{
  "norm_eps": 1e-05,
  "beta2": 0.95,
  "decay_fraction": 0.723,
  "train_tokens": 860800000,
  "steps": 3284
}
Each number is 500 + 25 x the weight over its row's rms, rounded and kept within 0 to 999. Layers, rows and columns count from 0. Numbers have three digits each. The size before them is the row's rms in percent of the matrix's.

# layer 5 MLP up, 832x320, rms 0.0979, rows 333-390, columns 80-159
115:487491499502494486515491497483497485505487467481512532513449506487489497492508485511503510510476491552491494511509525495528490499504492468513524523534518503452500505476536474531518469515510480537508519453502502475465479534502488500448486469
091:507481465519534558501497563528497515532537511476495482508539493526517491516514428540478505521493513511519524510553503456541511482477535486510522463510466482481560497539510491534497480508504518519492482532517502511559463462473520501464448481
095:522500505506563555476553537518513507549438504482518469500474521513476499469471535539508516499519524460530528490469535521507427539511496524524547512508499508489460482487531504483542498486476493462483505563466515530495476475511493462464502495
104:500476505532497459472502490481505489458494505489483468497532505444475510498537512491521451503524469461469475464494496498504500498508458493468456520534522482472481464484528503502500481513511486487489508462508485483541489469502490515528515495
095:545499492515533509535501524518531529509482480497502445468524466489501520476476476482496540462479517483471495525460553498474454495558465485477446492521502510557454543502491471509498520472533496455491484505486498459478498454531500478512555512
088:490501476529465466477491489492487469498502470483511504514498476506496546526470568487497484523498532507439443519509516481509482493538478554459511532500509482501521515503491511479499509519499487513469521539524528459477440504495477520523526487
092:470441457495527504518472495510537548521523506443468536505474497516498555510531470516513553455515511530523506499495500526496544478484508505481546463493449525503508482526497524501558478534491531478488473517493501488476506500552447479467489458
097:514515466484507563523500483533506535514540487479505513516527441581504489509488542517506486491511509512503472498487514439503535517502517502466433477489468510482495524527482509535518488539512503472533468458553515523442534525489540513526482524
103:523515529498510521531508436504532465482485556515471500508560519487532506509523515531528515525531544540499496496487487499506460469488474505480474458556524464547485471490521472487483466502495491515493474504521440524489504479472486482471523496
106:536478489489530497490520492490503529524520515511459514478472498485448517485476530518502506503524495494519486528460494444537459486500517497518476495524465468493486448519473487476520472460445483482534481501498497512454497479490547512476444511
095:448502534520574508544519484531453494450506528517496523506506495499535511496473508481493468478541495494518510529473555511520536478492485464541482493498499480512455485504486497508485509469517539475500464536518492535541503484484497495510492490
090:496518527501523511459461510542488517480497494517462467471521472504522517462522493499495504485501511530511471497489529501489479499551462514450489474491535492458520539474464511455532516513491516490500509531570503488472509476483477426535533468
102:489504509494467488494469511487470479492470485477515479456512541519461547517515508474524539481525519462517526522515476504446495503553507509524455465527499488508500499490462526478467523442447520459489472509468481494485504451524543544505512470
093:450452515517477497476532504516533501451508499525485480484504472526539525497521518419528494491559475528500492530475476483546508514515497524504532464507455453482516488486511477515507475487478524516500449483495465494550516484512521498512526495
102:495476497457493470525507508479458520470446500506506480458498483473517515467480485497505552533477479488472529530490493494510494475503520480464473506482531508485547483468493514502493508487468482463497471531465497483467454534495528516503467497
103:453495504475523498444533529491462484469435537476519480541515468518482514483499452507508462481489478496549480530518526480540520500494495524463517475469531454477504497451530536534524492526516532492530481495522490491535478469501504482488476444
102:484547474482529503493532513500461498480518497469525499458484519483519502515532498526497549486497483504487470500499504524476491525549524477488471515532486463544508501505556499495520474499533480505483540492533497501499501469479521473518545477
097:528467516463496525479525529451534529478496499473454484501467498480479480492436470530531503505534525469521490529489523509524515505538506506453501529530486492536500513519482485493491510499503469508500513533526473494504528470457526512478514488
099:508491521511513480429460481447527534484485534515498501494508503486544519498491494454500513531491494501479464522512502482484484486456475533500506512552509505516507483507475481485509490492498529515490479525451460438486462480520521493516461533
102:518525483495501484504486472535534506471507514510467493525550460487526468480520498513476462452492506542531482528527494464483507532494531433460513525487508515530481534506541489493497452472493478490495525450491490537515504469512507494485472539
099:473478486526432528477492511480520568494548485494508500500435495540514515518489462516502498511499527482481533495474469493497428530512488535497471499508466518487492498492454470513478458512529508500533497468458508477514511485546501529481454524
099:468464492517517532460506526524453517493553474486523515492487483485540497530494478496497545500519501522421506511518502565483457479534484499510521455489502502476501488489461481511507547503492533533507483504482442505471524486549474490518483556
102:455524505467484499512477545476540521496534548509452497508485536484490473511526504474508468508506513511494475495509504449490464543498485513498472488500505485467511486500497529488481537519475487490500529488546483469513474507481522543496518533
100:526509499543529490520461433538467490479507472519519529511473481462537469501499457491481509521520520513468501533471539463496516514502481428540530507470500516511521455511482540466531486550484479557517507530495462511504526498461495477479546493
105:462517500487530505527485495507477507471463561540516518496488476520523498500469560492501515489486498489468549463559477512456517463523498490503470496487500473496505490481488471485450497530492481495491508463520538493479477486499520480470562523
102:536499497477465478489521510512504481494507500521498534530504530500517512500473560570480503479490518515496558504536485522478476489498480502522465508520488492540529494523522508513535485472514501489447483507473497552542510480470514479547514487
108:489493520486526516477533515505485497505517509522520460547492442527509507489497509539502501506509480482477519521501475517484483477542535458446512494525481501533484489491499465504482493530504513515541479497544520497517510483496457536473435500
113:495505483478506515487512495515537492460525487482496481505525505506474528566451483473467477483463494571534479498531521530486510521512477545457500517482525476524499520518510496485492466510539519517533510484517479528473448507580453503501497508
093:498502520485486455543481481519495527494466482518532494490477518497481491546475489470476445491524503507507443526534512484505503477521490523506512478477521481513498521529545541485481468476532502483478508526526430511467508521551488509493513486
100:495543507500513507500558511479478493550486540498477508486469509490508519458520467520490503500509498538484486484477507483460462524553442509476463505465492527492455528501504527513508514476470510488544524503505532504532491505475510523457559505
096:499530520520485464469470459460509510494492516453514512513514486465464495473499506498483554480473499530460508491523512508508473502488466505503483520511503529539449478494486547494496482517506453491503534524487533553464532483519501487499488528
098:495520516497472507510470475489504502448503460511491500539455490504487518478485553544449458531524548514488537490467506494537505484512483495474499512502458503490495488551548491471465505467493503523517498489528522462478528518525486570521471490
097:491472498493492469539494474531541478478497531454485453506532504510513552535519458435486519482471529488504495488506477486502489507465528494458456507487510566472458514479536511489497513515483481487526473461511517533478542489468510464500513490
099:530492490469530500510546517466518459516503464525534532497526522532495520499520430524493493501492525490502500527527520513512454484509516478497521511510489503553453511574568507514501504488479508558501478523499498482463462517487521457508496513
104:464514495502491480559513434476539470502511517464506451481545503489503474528529491508487516495504515464527503467485514515499509461458496510453516506554490484496491499481484470485476415517537493523511494495526495504510516513517468548509470495
113:504531526479513522495506507546489461483491505508493498466540510480517521467507490534534469489506451524548491508472533472494474483540519452499473475502466518479479495492502504513502500476519515511487490506512518529431464539528547472497492479
110:500525490484526493464524546463513482470504544494525507523496491505527528548527469513489504465484517488535476535486459503432490486517529533511482513488462495488466510450537532481514523482475518506517469523486461469561498493482466508500513518
107:505529503529465505540493511495499528489531491484503518507469480512496509522501524485491460492496499527467477504490493481578502442524531534489535504465508526474498490486523500508506481506516546500509519490518533475518484489490475514512489515
096:479496461478478454473520495499472507509532500544506501541510497459473515536522486483515499510469547515488525494534490510508492446500503517501495478560532496523511527500504474480542522521489507473481494483478473439482546450515508505442504480
098:457476544492480521503490487509503479491515526525481461492510501499483547531483494487515539491530491497529525495522515495493526543504550487491504502486496484499500501517505519463465492529493490487508506517526466547509487483478546477510482518
106:510474491474527434464488517474513474504504504549483501520500441520484481504464471475522565481522465471480499514512504546495528490493470483517504464456496550528480501487502486525480506499519507510476537508498490508484481506514531527504475466
098:487489503468484525523519509506453512551514545486506505492497475507535499504493504510546502520515524501517531472460499548477488499472526466460517484498488502462478471534514461513517506493465509493473492503563471526509495509470493509486479539
097:527530546539472482494471452549485484506516453521503487459521512498539492459462463501527519510539522508461487531542498522493484494444515488510494475498517497514510497517457470522530520493471496528494492464510474505480507526529514499493481470
092:509495520479491466486504497487484471504458541513479511492494530455489496474480495503480498502475471464501484461497455528485475486516522525550541500570495516486476515495488499500495510518498496499483489533528485507497508544537484484544475479
098:486506507526498477495477478490486557496495486479498493529516463518460511454512468520537483492521473558478459497524491517547511492525474439476525501527507497521477507530525440514470556492496503504469508450509486488481448454449500441525457531
102:503516489526519502525502456495468484558563483510524482508479518496452510512502520462504531475453506546520494520508485511528525517524509501496512442514493519504483531501482523491495494499459461461486483514508502479496486477500450504490474522
105:502515510511504448509523522490543500443506512512502512537525482499507488478451464495500501514504508499488558496508497489545525485527494514495441520460510523516505511511496471480472518483500467537497532520494455458561456491464461464499515475
104:510498490486472531468476499533570521488497504499503499470513495531471499491525492496484493505498502538499473452479509468486479474559479488487501524458515495527517520460504549465517468480508516520476544473494521488489513525509485468524514468
095:536492541566487508509471487509486496464530471505473492516530489524471510485479522558450512522511494513525475506486536502492461485498534486496544480481484495544514487509511480500489502521499483482487462501503490510488538497461524442496535501
092:492507497446457506455466463477507491512516478490482496459504484459492539464453519476498480514506489479489527517536502526501533552535500517478469531536479534527511519494515438461507498538518485521476543505521526507498461475502468513489498525
101:515523438473498530482515534540461466486514511462476515516466486501513506507502541483507522486477522507521518500543498494536461556471503509482511488505496472538545506532498469520576532504558504478465486500507481493505470482491449508503508518
094:496498434489455540495494441494515496491489520487540497517490479493521486469473487492524475499513468551468498513492525528472474521490549522529527541521497503524495501486505541506549474550565485464466452507527480492515486506480524471511503490
108:496508529501516488479519491495514527504490477521471501499501537472538496490459530515511492513451541515490521496482527479549505512529511498519479537496442520547450508515485485481479498457495484516520519467498506471562506535473506515493507517
101:521494483467489501524453463540500536501504509554514491503495475517474535502499487470497511546511486542488461469527463472517505502531562499529504499508491507463473519511487527534499554488529505510490444500556516512518486514488521536489524528
096:481497515465521499466496536519473446513499463486519531510460545504495517507516500496473491456513513488520507497514529491498478475532530525566541478520496520490497503506453480490496504566520550471467482480520474560514512484478531480529519464
098:466511500520491488477480515485535515514487518439509501475551528481504516462458543518469508435550486522482489526493515478482498499531487528489504554509490517455491509492501485534492443495471474503524501487524506526486493531538526437491478484
102:503450520525495518526527461546519515512493480471554492452505500443471524496468474500500487495456497515510476472489488480456510528518491503519534503484472543499509484523526477484502535477496513485492514489523541530537496520488545526532497465
103:525502503499441516440479550486470494465536527483483555496511516554497549447440488510505507482466527509472543483481532536477531458476522490516527497507468502542460487480471537524492482481475506514488494524498536499521501463499455485505475474
# layer 5 MLP down (transposed), 832x320, rms 0.086, rows 333-390, columns 80-159
102:510475508516500504511526506469468476449523508512533510542491505498500563486483523529502528496503438515501506530420535504483531540526498464490518542523506478499495515506525489510493470500530492526485518533477484515530454505522517515532507454
096:470452519509526469506487498519476526507521509484475479496506529516482492511519488442525494481460533497509542500531503524500511482466515528519505480498501485490502497536472512471516495480491520475527492512492533466495536512473526543546495465
099:545474535537495542523473533489524495491469502541481524487486481503503535466500487502518506457511520497464485498524445504476565508510493513469516480494546492492573507478502513524540500486497503492484475484489489501478516468522447487477549496
105:448533505483521503460541509506490493481530478510503502528532449497509549491485519460545525550518514491485483513497499475493500522522503530479491491489522543461498464499527514509485494464531490449527478478483508511544450448500454514536473532
096:482485484484521466456509472512469487470511518470490553487510506461509484550496495498516476520507509489510474482488456518529505455468503518489522536486512496472495532477499531493505493518488501535481491500474482518516475544459497505524461490
092:529470500484517485478507496512520472500487512472527508510503500542484511523471484519485515504518486478532473459501488495488540547516503486504534508532485518543495471480521504484520535510491453520515482512487479500523505492464468495505481494
096:491461503497509490478492473479506495481480484509491518541455521559505488527500534504536472517512478510517504478523490501507557485476527475517484532500467531539459499529528496515488468496525477486496514490523492528533431507483496503501463518
094:481494541471500516503500566445497511510546479505521492462560471524533512475540478454512503507518436509507518525483455476471543542495503484455526491526512506504510480467542491534493499477513496460465499485449528490541496441498512474485495493
106:522498507485496522526493509485496478505512481507495520489529504499519569500495512497505513550460496501487458526494518527484491486499459468444515481507542509511473464484502515459501484520512509454506448486519504541485499515478498528520495501
103:518482472530470511505513415489494485522475491519463532484521486538489502500512523491475449496517487470517470491457487465508488471512535495496464447499480493473480505509474487535518522510492525495519483512520523495473514475497542496474519495
095:518511497507490496463495537516494506513511482506465474493550505537507505503546493515466494529519475515506513479489458526493470492481528521505470482504483551487525541490569465486477492531506449482498510448498466528516482523492470507493518539
099:472522490532511527500538478508485482452483527532498446478507502497518482515541481517552522511514471530511507489512464542442541486531541515454522487473505492474478514514518498515493472479497529494539483488468530508504560484511465520485495466
106:510474474528521477495518511474479511465473476474500508510512480497502528535487532577528520532478508460482461502460540483435522476453510471520495490532455488494519464465524511496443519521499490509535470529477462509498502489513501511499464500
093:498521524508531471470526503491501500541499495541480485555553489441465524518521470472541474529471503502512498528481458495493504485525485523486525508481499520495507458483476544463504457454521490491467490509502482519522536454513439518537492504
099:480506467514526460479476510471492469491498473481485510450573468493496469491508478515514513532486487461505539481491541520493525480505480517464511461538473486521499483487493484504486480538501525499517510558498511458534486480505472532510478544
104:476501511526518552470520512502495548502474514515522511537509478476522483490518466523494495525470455516473514525566475465496443493523457512503508515523517476477509532506559527513517465517517496466474474500456522479556463485463532476507478501
099:478528471524552551476552546462501504512489505471506483514512549511490494463524497515483521501516525501570474493506506522486497508511519508489495494484506470529492529477517516536491559523517509508508469511560547487452507518477487490473484526
097:521514512497515472493452510523540517479485491485493476491510513477478526511537481469493491486524499507506483470514488508522544493530491465506523491487520463494509497523541470477545507482513515474484515509539519527533472526466467537495487536
101:529485540490498500474490522465541507505499457520464541469472507462517480548501520482484516512506478583513486486543512507540513479491495522542515520472500491551479443517507459466515488502495517560473516538515451459524509499548517536509525522
101:494459498467519481482511493538474526486474521495523501529479515523490533523562491480480460499564502488502525494492470514477501471494479486497466504477464505480521493473481489451526509496478479488528527512484509526494609501459514490460521539
099:470479521525519506492466483477509503523541501500512498494460499470495483516526490489491506529532520500530497496533507479512489497495486504470487524448506577517448462481451512509518469472503508529498458511471517489487499489510528499523511511
103:466419503488553446535509487437497509519458538525479532484514492515507488527525542477525519494498484481500499503478553474507502491511462456509503496489511503515508534478496522509494501539515509467478486502509512464532510467492524486493510507
100:445503497481510507510527478505454470475485551478505459501503497496472484464484465486514516484513522505443514557502451467473494501532500478468542462488516466508460548500515530493507499484506519513425506567453507518497491515492503561505512515
102:513528480531518503473504456515487450463486453508523474480474468488517476460521481515486510502506490488499522495535540512447485503468524499498512473497482537504503509525510492530512568466507553486495473477474464484471464501514525471513504471
094:546491508499504502499464481522537492471504490490479519496484491498544548474462481515482499516477502486506494497509495540513513472493462512527491498527518483532466541502496502528490519502479502471509469499485525471526515537485522504498498467
105:489488477497516535508494494469526522496557527492517499526443497525485550533502453541453501487472452495474545498512477488487484484473460565497544507538483488487503509462534531499530479497522467535481499503502519470489507494505499519526479471
108:495512492541470565512533512522519515479491518484471472519494505480481509516475513467497481499558484477462516510541496516475544492525493505520523505509483507546490534523529507571505505548485514472507494516486502505545481472481460528494468536
116:481483495503488481499517491514529468466525476497531481504532508475509548487478484485504519511474455539536476497551502530484437527505490520456495503495483486515530530544501523519483489493549517492529492526488505508527470478538462535509511489
098:515547527508517486489498527492509506541481502517525500532497511472509522485487461488513522511472506448526500502481517544504507532435472516532516552542519483506536518511506519468495482523510534477498492518459490519486490499469489509483483493
105:505494480492486496503533475534550491508469475496552511523507479504529451529484473526506516471512486476492510484527536489482484515488514525529500505484486484479493531512535487495526453525455514516512486505489480476465451499467470481478468482
099:527509517532504507536514510550508504488445543504483498515533480486518509548459496529498508453475479488509510489482506528520441513483530526517473509492505487464541473455544501507525501527510485467537507500477463482508509556488494524524492471
094:500533536485511484561470470523475458487534514479537507488487496511505505517515531510504515516524504513504503502564533512446487521489526480471506473453490472479537531510506531410502464546521462476521517526487486483512494504506514522523502489
094:556563522493523520480469487482476506505521508498475512499456524483505514513505503561485496522541493501492502496457482497470501524508501540542530515526485466507469518519498532523484514472477532498461449498489526493514539513541526520514517498
102:489482506504489480513492507515556502524493505497538548498534463496518492502463533542475495501487503454510490462461483507528509508513508535513462504478502484497502488506535532461471530533482507471498472523466535517536433520467508489515468471
102:519472486480497534484508485503505454494539511499503492491503479465506499439520480485507488503454541503519510494503503528510499530541482500491479517461466521507491489512479545486482492461520518492537493516471476523509533470516479514494474535
100:475501543500502439491510494477522472481476539509491463456493500536538543502511505516470484485496475478526507484483522506485459504490504531506513518516519493446447465561536486497482493446466501487533460485535498501501470518503553495542540486
099:513486498513543503481496493517516508477537510509524525477452558451541465535511438453511513495450489493515478514463458479478507442520510529537478536496504454550458513536504541482505507514500494479483520497467543488482512492506525508493516475
106:506546504513508508562502443517486527467466516504539467477496505504467485495469486481470498475494484490490508480556504505494466555517480513516487553463521503510526501487501492502526498533488545451466470494480532488492479529486451487496472498
091:517488506486506483501500473480507560486518509472447490499515488477500497474440497480471539534498496480521474499517521498523527474489494478494486469487493537508515516550513505545501519526488490456488535486488498504467468506487464493502512531
097:495503515508527459483464524493502564496481529527510509488484490481501516504514473474530514477523478524517486560513486534519501494486474522506490468528488476526507492503461517469494501525474545507486490458518520500530525488496533528543518465
103:517463518483479452479494515452480476484503531466500525451501456519563530467499480528511504492490494487554483482524483501527516507496497497513507473508464487522531522501472474515507514485472505516504501508503509533485512459524518528499506502
097:483500474495468565493562496499514491527491479457487490502483442517513498525501471496500503520471516512510503514511485466472503501490515520490538469467455501478462474515480505533503539516511524465458478510520496490480492504481475449457410500
098:443525476519536514496517446497512537471508523501486487516522500515483479512485541505514523490483492513514527499515513492467499477539477491546480515480495503471525485486514499534477501476506495503522501544489514490557455465466463475547469556
100:478498516491498496492497500490496468492487540509483510488505485528473487509499502485505495501476473537492524516449489506542504492491478503524519480544489467475487516546539505537447507511516516511488501498447496533481527532510496477521510515
098:484518498492508522559497518520518473527495527534492512518541483536474508544543477497583501506492505456462492515529498512544560490490518485517549497500519546510471495509505437500490523510495514478471505481495486506490510501493504500518485503
102:497517490529538500499548528452484473512556469511471485513511501510519500472531493502504496496501464487530505522497497504465507480503506524488539481509487504505506570482572466471484486486510503490475513529536512452487508477467521478576483483
108:545490581473486446466465510502509470488518503499493515492477519455449493508460533539514508525497511531514483509480489499499477490490517485501466532469489485550472480544502482477455492504493525492511464548517464461500493496528509485490513533
104:501485467537516489541508513500539485489515515461499524513461503494514500484504487525494517498484467496493519480448465472509524493516471451535430492508491527537483529523498510506456520485524500490533481490575467477527513545487530483506490493
101:503538460506516475474487443532500474474540517486499458535504486531518510453464471519534497534497478491478517516493494519466494502482494492468488516476446493508490472561536540528478499513513443457537495482491489496500521506454492519480516494
093:517488514510499516535508494508502525500525470494476493482496502535495472511497502516463517468524497534527498483494521496529514483526507450488523511493499516483522490490493504532546507483521456519500512549494452519524476504498485524529483524
103:510474459527477484512483499532500498515544484471526531540461508530489452505516485457496483557510501527470496518486462505487440504451533528507493468537481543539479476496520509512509458486518510470472493486521492481499492480499469522483525482
093:484489497506489521503507531470486521506518541506491512535497488575513531515518479480545484462508527446455481501475468484449514504508508456483474504563506513481460512519549555509513483511502515473523508493510515513484536499534467482527540474
097:540524488507513456481502514542480526502491501459452501502505513472489494499488507485479510520463483496515474497514554489477478482527488495469457524513448506471410496492568488513483491488515480492500442489510450468514496532519483492472472496
104:484497502465456497489527530516504512529504482503462490503484508514503471552487529487515487501500485515449479508497469509538526544473477502467475516502490478491535543489525502543518479465521503482519525493536487447512513473504493463536523499
095:502508513497519532493524482497491507539491477448512523483451545487498449511488476516490524500426528459505483474491492490515520495491514496506525530566458479505501477540535460489537532476474507500521528471511500472523503518538486498503463508
102:532525528521496528519473493462492533525528523490540490496493489495545474494509524519516531509548511509477553507506478469520561477519504490454502481471439484463473530510497463490467495550490530503503504496479516490483533520469520492510476503
100:498542505469533503541480508521479523487519508500510492489501497471498496477530541512526453546514503456510537512541546521575527485515479482487518545508495524502496536505462487502505481470540524542533501526498534466542531510492506472477487501
097:464462548472491499494553517513499511503474500504528488491483503529516468544527470475463484476464480505482487526478492487529512552543511507488493499518530506501489506538513524530442519505451497486476488486482506482531521507479472500529510480
# layer 5 MLP gate, 832x320, rms 0.096, rows 334-390, columns 80-159
094:457511521467489547472493538493532525529522487474532483483475534469507490514467437506493488507534545506495519462497519501517546463520497498497490504462504452522497502517502493468493498543498535518504507488496457512459492481530516501464488539
094:563491516490481513497481517495513511521456511550507463491492489505536502514477505519525481450477464481486499498495549511469512496497482488491488509490522499500541488493470526447477466501511471502453512503475461516537543509482430468461516502
105:520509467463517505527456501507490515503494486448511511474451510482468504558501492525462517481476517507540484474483491514521472436534502478485518448549494480578515505471458482491492504487530504530525475532470510481508584535476489492523524505
092:460492546512476459530484474516456480504488469530482526501501528497509495482501472467483555531508485513510502524461488521475494498491519493490502508495496506493482467526483528475488513489503491485534541496530514481484497489509472493461470480
094:521513494477495497523511492471471473490486520485491460483513503541517508508530458490501511541515481528521506458468463521518507509507502492457521548553531516549524495529508489494505527512486476518466479493497504468491505512510472492485546496
091:469453506477473449446544503482455525448467452511462515547487526543480503494498487474483533507489525477521479505507439474491479549504492512505493504492482475537483466498473519507473515507531536502520529503434492496460487502530475492528502530
101:508467469461532487525506529484484535491549476522509471489483506526536484500515496457487552487491524529494461565527494503464504525500505504510510500452533500465555500511523478496498495486514489505479493533540502479512521474472479511470540488
099:437493475496495464509509513489510479490507534529496511485522508496456484485489516485479489454487510496519460519477508517531527499495513483517522498491485475488564479512511453476466545491492551488494514502511500499544533496525530518492524561
100:518464512496498491517515473519520514480495481498511556480538508534527514523518477497535524511517535489517468509515506534516514507507517515464515508501508499471473502490470517518482534506500530510473501530496467473547471546499472550491514523
098:488495487508527504517492471463534491495529493489536525491498501540531521516484478503480509498485468494515470496524523471471493481462475484519529467472509481508514494461469514495538506483498526539491456515511458478486503467499479483471544535
096:525478570475511493496530522539543532480489457465544493503500506472498484478504503510515471546538499544523483473484546467528465496525479477537515503488494470534482518513492461491506506473489514520560494490489499499496476512500531526493467508
096:520513487524535504495504475471493518556538473507480477509483478484474474481509498495520499534505509475475454502459519484493479501497491540506463480488483484462470443486511505502410517509457467465521541508483481511462527489491500528494485547
093:477523495483506444529519532526519508520507485511527528508494496509494521475514484493515513475520494475496506497476526467524465541491473498505490492502493489472534520492510515519499495490514524510499470540471478539548469495547468538508518484
097:502501495537492504477468514559522478488502495509555574481465500522480432491502498499495517520504487530498508486478449498500507520502510521459473483526538499536501476499480527498523496515548447487490534481519514475506481501531510513501506493
103:514522462478489527478441511497508486505503526516435529423448495515474507515435506482523491483492524472525533523534495477483499467522512474500519538543504547502518512484428472461460520475508486475522518510516462502491513561515526521459527527
098:489549500482530526464502509528474479507506488505507492499502530499530489490495515506489489506470505510478465485441531492499454494483502550503512509483483493499469474498531507512498513508450511476493583494504503445495485509446457528480489500
099:531504510511519493506499535519509513465479517522431453501530474481504502481498465482507505507529518481493487519496448490523532480510510508482515527546514517507513526468499520548518473482504486530511522508510463477540467532521475521507509498
103:540498494511497477514480483487463530459464497525531514525499479494487524455446477511501517485503487531484490488475514518537477482498486482521513516554535513539508553469483503483460476495480513494465512497462543495471546472511537462519517528
101:520478524516497465501489529496470471503488506448486492476503461462466485531518494458472512479488494467496482498496512492483522498496473498524468514488494510509508512480480521499472489521505495524482513539521471503524480527485489564511489511
096:513451504503537495493493540535523482529478503503512492504463510520493510477495520463474482532514518528476490510531521542543481473448504492497513473496499488511499505473490490522495503507499514493529478515478554460529491518531514476453551548
100:447491519491517500494499503511478484458501499488500499516509468533517489478496466527479503431520483504531465474547512485488493500504475509543462494490520506496549483504474488495436524506547520517546517509485495481501509490503484513469485496
103:518474518506478508463479481487467515529468545525488508510493533493540568504537492514502502524488545485528489485470542512552553517466501510529533494535491497484503487509519496501510501522527498539535478494494507505462539493487462534494525498
103:495472534507488472483509483501464499526517520493505485500487532516537550523526512515509433461514529485488500517489469488453483499544547523537499537510530483466500521498496477499507539520503489498505542512484509478521529452508464540511532473
097:487519505492520521521497497393512514497470474460495487479511482475462506530532507528514489529502517508493485499523537514467468522492468513494520496518468503521534545466452531444476502533539502430505487511490511455509506488503498510538505473
101:484489518436501505515514541507534492547513509506521483457498472476497485535502480515483519478506505509493532520507522468535510491440518519539471468502489506519478495475456440512480503483492514476523502441489474465486518510508504511469548528
098:461500477503500487533506490506506477462495478470493444511471497455526515512497462520517514505519514550461453465529509502480522501526473476517487446529508486494500510509499507472499484512498513494484530525483504498518481500553486478492491497
099:517491503489472501508531512505523528485499458499505489445524518473516491461481499474548488545543416502491513468512498484499479501486492460493503517536472513533497485498514515532504490502506463536472526530488479474476535452508525479492515483
096:473440516497476493510498462456515492494493514513497501546502547502464470518541527516505498462476536497505521498519496505514488511522500478524523497465523482517467499491527527449503503475538458469547484503452542525452525514492508460545529494
103:455499444509522508499447500476489428477500529512569492506491496504498484490491498508536536497511517510523471490479520446522497506449506527449489489511471457488485513532516471506488516508535515473479489467465478474484476539525495523468502504
096:475457504512464485490530473491477500491476504522510500452531469495476491473484496485511483509482477512450502504507516516493508496514506517442482507450524481509528482474471475500567499506482545497482504525518542511478506476463517479460502471
105:472499507523495492568494477467478506497497461499539546481466482550459501516538533509502495456494498464513532524507453500478469529507525501472482481529497482500506478478504562461472490517478491495552524487472514501476474432462493528519535483
096:491515486481515532489495497513542502508511515466535520521493489485492472536484513486461504482516552515495495486501490480479501466504523482466498537497541545518545495490534456527477482498538485495519521477491476484505490534508526516521478466
108:493509534499440514462502475499503429490474507513465477482533505533479514493484429531515517465509496518473532500513459479481543459500559514489512524521478529492492474500496480546484523454539488522460486491483541487496509523491512499474499519
103:499475490498510495465501544442474519496512511532526549505471483495512511518446491485516508493462531527493506516481488549514510526546476480509506502489501513475499494520506464500523514498468458494506505510498490500514510528468472479486481492
114:487515510491469488517512488518486492477512500529527445495493490458508534497552487504507488455503498506532486482484519531523496462533527470480473544459495502489527512538466541499497506435549516504492526500545529514445519528508534501543495498
102:468506452506534530485524552494489498484492543466469478491501508530489495470505493547514478444480500520514536523505477492484523545527480485481506509489538474482465531482561472510495506479476489511471520532528494505544476479468507501468475519
103:479496487497479494472479504513476509461509535503522527512470453484524525514509473520496541525534524483485488516476474481509484475494514536489513484488515529464498477478494479535508507518523524459486485509479530467506474479486510512526507469
095:528499507506483518482543445517523518457510480525523509511481479505515535504513462514502550456492489482496459509486492509521498496471523486448513517517538494512516542498478492479499520475480479527486494537529501497507518470517485546457508475
098:541519516512493536531536481478526469492506478537520451511469507517490491536490547551486518500537489434530502479526474494491526488486536482512535570474534515470440521517511516501484517493513538504492557502479516516475499500504501537500485525
097:529486493498519508474481503479543533456503478529462499526462480494490458503465527477518528498516488492501507473460457476483518500520496525511516500508470501498502514501506487528505482448524526494532487545500510487532454521497501511489498492
102:528494462524553499472509499531530512487473505519545511506515519508454475485516530512468470485467490486525527485509479482521496492447495517517479495509496495525515506519529506493501464504470520514534477500464493507484500489474531531496505452
094:500485492468477488492466550514514509511525524511503522506516464490502508524512521511467496485510505477496509498518476529541503476469490412468504485490528491468487478489528500416500469504485498495505501488520474546502540516469491464465472494
099:485494498514497479504497497545521484462529525535472532488457485519510503483525495514527463490483519552489489507486526518523548475503505457545544514458467508487497491485501480481476525540488548513484504531578516508509517495514476517507497488
100:477488480510519475446518482473510517496525477453505494517470455483531510463487546470495503506500480520524487462492490509466501512517486472493516529499517460517458497457466533516501519455511523490516505498460485470492502522495497492522502500
104:423499494502523506520522487444493526502525470454472526505458467504526512545527477523497472522524521489518469504535482515477520519536467543498527504537492470522497482456501502547515478486521539496506532485460480497508448502485495513500529479
109:470464483444503518510512508496512495469498492517520548528489466504506482502473500510517485503465526502481473484500432503464491564496479549519543474518477538503483492451542488490500468487514502500479490476495508538533525505456498498481489500
101:461516501495513543552512515496462478487495504492472505502515541495483472503517495536504482513496452505501513507493492474476475514528486469523431472480497492511471491470502493468519513495497480537557448468590475466505500563497544509486482482
096:518459538476511548446486502489470528481419528494502536480508428517518527498511519483470482506519503509500468474498526535507464509525474493529509478507498525505497528547527517511481495540470551535500503558547522528525537546553529473486510508
092:491492490510534514499558492488455491465562464477482493531483491500516490522466499482518493475517482494485510466491455467528506493540536483534495510532520463584465468501520505501517509508482501440466496449503473562468485498492528539493488582
106:524529478461511537517497481505493483525480525505481487498481446506507480524489473546459511533495523457476519470518453527506514540533531496462525531506507519456505501474504475513476530505498464536526459509485525471494503486456556511475471483
103:519538493526479498497524450490487501503511504498526502462496499522512468523472517505473469514486533485538504449506488506464512486501486507526490529479523554491512489483496488500470489443509489551502533541498490498481527504455522501495546541
101:508544497494472531492527513467523515460484504472446458516492520491485509486492494540529521497479487493534507483522461540483489483506502528484507504528459535496486489495472541515486472456498501473545513495474576514526497523498498521470478466
103:459509541524503496479491460520509464561517544482491504539545515547526507532511474497496522479524477478454499503521542494460526506538489464481519527509499519504486491486502482537490473465497504507509535494500555457444507489489481539507495521
102:480493548504503482504533500541501470511489498467537525500481537485518535505472497499466568494489473516517522548536509492501498520487491512540494461493522480481526530504491474475482541524499528500497519507505514500487504490535514517490493531
100:516513470495505526500496510533532494531506434490470522512494484483484473488550516527503521534483505492485485481494545514484460533516491515509530495495491527491504521495489537478495555472454514519472477504480470547484514448515485499498539477
101:481523494478512474537539503512516461498504530507510495504540508510486490496490508479526480495500542462499508497513496525506466485518520464506545476483495522524521475558473553500492530489526503557550491500491557524544513511513503529502495510
101:496501506486481463478510510527510513508519459497493493486496417503471445497487497476469472482461519495483515453489494508489519525501550488475507466543504468534472489525482496486491509503446442568478497516508513524506498521524492487468512493